config.toml
num_hidden_layers = 9
hidden_size = 512
num_attention_heads = 8
num_key_value_heads = 8
head_dim = 64
intermediate_size = 3072
vocab_size = 16384
hidden_act = "gelu"
norm = "layernorm"
norm_place = "pre"
norm_eps = 1e-05
positions = "rope"
rope_theta = 10000.0
rope_fraction = 0.25
qk_norm = false
attn_scale = 0.125
bias = "all"
tie_word_embeddings = false
parallel_block = true
init = "trunc"
init_std_qkv = 0.0307
init_std_o = 0.0
init_std_up = 0.0307
init_std_down = 0.0
optimizer = "muon_variant"
learning_rate = 0.00464
lr_mult_qkv = 0.4
lr_mult_o = 1.05
lr_mult_down = 0.7
beta1 = 0.9
lr_head = 0.00255
max_grad_norm = 1.0
warmup_steps = 200
schedule = "wsd"
decay_fraction = 1.0
decay_shape = "linear"
final_lr_fraction = 0.0
batch_tokens = [32768, 65536, 131072]
max_seq_len = 1024
doc_mask = false
train_tokens = 642900000
max_steps = 10031
dataset = "wikipedia_en"
Each number is 128 + 32 x the weight over its row's rms, rounded and kept within 0 to 255. Layers, rows and columns count from 0. Numbers have three digits each. The size before them is the row's rms in percent of the matrix's.

# layer 2 MLP up, 3072x512, rms 0.0266, rows 2788-2809, columns 448-511
094:056131147157186138107123119095112122144146098130097087066088174134157115108118141120115083108187147145083145081072127092140152110182101159091160115136126139179179126130131125159165157165128138
096:137150141118134157138092165148138090178114108129107165139228178108135200137152103080124092139077149137109150122112165104104156145168072151174148135153154111085151076175134169169078086079123148
095:105139112098140136156110144184193145082123155173173197142195131116141104139101088169079183137082071138142132167114157134138178123158140110196158151104139104078164143128126079126141095148141121
084:151100170095149144104077101124150156175125121099191124068142116144179101123186111141177179123118119118086129104153092147133079113114082175112126131099133056126182156131096126072108102132121149
098:179134170110094121117162110133178139102140168097222139154139081123131148122176134158070075155068121134159133100138136139171203132100073065152069177095120068136042162144128086097129150161115114
108:137118110109135117137112113125139110169116142117092102133184128120135136156159196134153138107105121179126144128083128128180106136071119167095136077096133106079113149112117164135071150129120123
100:152155121123069141161136141084102144157094126115142162155150138148153133127143097179095137142131121177114145131094115052150096154136142102159082087163123166142114127102114126148122122136144170
100:092075144094088131080114135108070084133109150170142124102138108138129113115184116105149113186101120139128175179065165109113172108168091093132137162148176062090132155090088078072156094125145113
097:102128181129152116149079103131089120152116135083095157123209064110138134127164135138120116054076165088183131096115090130178119132174121128160152145133089122170133157128152176180152133103189120
105:124104155164165141147153143180076078145130096116096166166112150149162138125127135171134062077101096127175151112082141149195202121106122097156145177126137099181063138085153148151126164108165107
092:178070151136125086186080134127151201133045130163102129151155111155098148150139091123123165136092168199127118108117080144116116094164158110078104182118104180127157157122101083134196074130110107
099:183119144126136196079102106146146118184120069143109109171115105086068100103124143116103113141127145088175160159103105153107130111107071140123122151059155087105122151151114141125114144130101125
100:134135134101145063104117129127126131108121105194164180138036112094146161176143121103149082132124103133116214153124112125066138115111156070177101115091151113110097140168189100126106096113129168
103:091107160098151163146193169092168144073179152082135138129113121098090121107146087124166115113093078158161119149164142167156103144097191092166134213088102082190113114121150137150173130163171095
110:107102136099079187115148117131154098137183142083125127075104127100136159088185084110199085178143149155214187091159108106145103131116103134052113171108144129128158182087128155059165147090175157
099:111185126126116130132171109099122145117162114124191092125131126145147174101191125142054095143125129126143100161077128153104151112137038145137147112170090072165165098135120110060105128125157112
092:137081111078095114143130168117112192174052024148105119133147048100125108154163113139150124126190100127151120093117149098134114114118077109142154102133142144097154141109157131084125179137119094
102:117151135119094096107171080124161144142121103064096121193056162140198143101134106164088152063147113136137123078187091167139101137150168189160103096099146158124121120134157107144101120154113106
100:154162131143149145227080144109152146182181109078151132073160136154084142116102116114095144127139106044155128084174081095173120072078059131110109176135101144078127069085134137119108105144096151
105:149179175135074179162177131156162151106142070183139132107136126117105139085148138060094102083081157098117147215144160137099106112108107099168135087141130066110145078124138122122131157145141121
101:160093068109132066148124143104165116118114171188114137148160116132153148124143149181106119143145129117128182079181124149150164128118090086139095133141165088136185169109179070133107095108089110
108:149144084086145146084174132165103099099136143167106095120106114110140166126096153108094141105145134189101169153110156127069137142180137145110139105121172153128155122134111099078118087150152107
# layer 2 MLP down (transposed), 3072x512, rms 0.00317, rows 2788-2808, columns 448-511
099:004085130109101138135172116127121137098112178136117075144161161151159099089176168109109110065134112154174119128126077198129111182124191164158144076159113134124139149130123134109182144082147130
098:144075103129127148130216160158123221100163126129124076135120157119117079131089118149105116140064095131141162133139099133170096167180133116131156110122101152173152144139097104060125094125102105
100:151119098117127095145149077104078111151130098088078127103162166104106095106169090088135100086111168183107103095141109118040123113131151156114113129148172166162106155056144138223109110128150169
076:141129139140182155080099119112078142160049180115224143087097151146120130156155081118109179147176112131143162091126115138123092082161100166143109165103117075061157131123081141102187175145177120
099:092114173120140165066101116149110131100187135144126111125102152116083180095121159130097212122110162141085126120111105097115150069131148149165148097129088129041133159135097132131087127105099141
107:100132136139147129124103119141079164135246143095150121132146106181164132123069168106128172121161099097119094130135135101135138124082100153164144083089052078157117204132106154211109157120158137
099:093134154063087170078076129132103144120137163136124110170110161135111110021120178132149141159168152174106136151147121129098131138139168093144169123149118123179157130139071176184121125126092112
097:126052152105071130142135067088121148150050096153149119122128090172132126113095136164171139118135083126142163140108181131099188103155144191154119110192118167122178108117115155061119091088131094
101:092148187139135119112063144165153125144079109096125182079120100150085103114113149148138107114179171073169136110107071136108077138163125089142128096150120159166126111135137094131160132157167149
102:185134097120103099125157123229078168085099139099138097123141203090114134193111121156182125134193129151142192148120143189182138222132096115115129115106190026104107164128113136114162100108138099
094:174057142117116171137118150099121157180116156126118120101133075123121121151124084144172107147142092175197111135121115136091114133122141129081104117179129110197103083123074071190161144134112119
103:062114107144125136088142159115165108119111196124059133145171098152091161128122119143150103122117108153137120166081141143109147057121118161094133101142072140142124145094178145127131127159135111
101:168168095207142148108121105136148113159124104146160076086086145131118137158077140126079121041080116079108153159126109182044105080095097099127156190100104147157112094111111165124142151120091124
104:146123118142115140087168159167118086138155166143076128121103153168099158146101136099160070143077136126106088158151122136156121141132151092139109155129147184118161153161115135152119135135155085
106:107088187141126176147140161129163123139112135074137097090123114104131155144115125149116092155168138121188104076099097092100146125117112145057097173156119133147160152093133164120129123077170151
100:153132121116149123107138107139158143104141146134170110195144078124173165141172113120097104171108123115143115095073185156106167114152118170101120117151089155190172061197141120111085096129151063
095:119084124125151104078125127134093167149141123062160161086151093061184135107136173109172138147078142147142106075174177140170121075117131134116124097179076126128137117061110135166143104104134118
104:164156121145101066180170189152154083051248085143104113167162140145093138137151118166108171110111116154113191069153024105119142187122098168106124113120111143134193185099188146136088199065112115
100:108155143126182133203129139123160087159131139090145154104168091203134084112099147118111155115111099097138155126123097123160193054112108129093180109153145164150081120131127145145155102162119178
110:136171148154069130072169189092149092113109135151123096092092124075137150149102155086144133104147139135134045109181164151141078121151112150138109080098134143078124147127130105131130161164136080
096:157138148101150054153131131163127079088121122138128147114180132091082131158134201176137117135105130137125164139135137157125078173168077060134065127089147094127151121120133098103157081115149107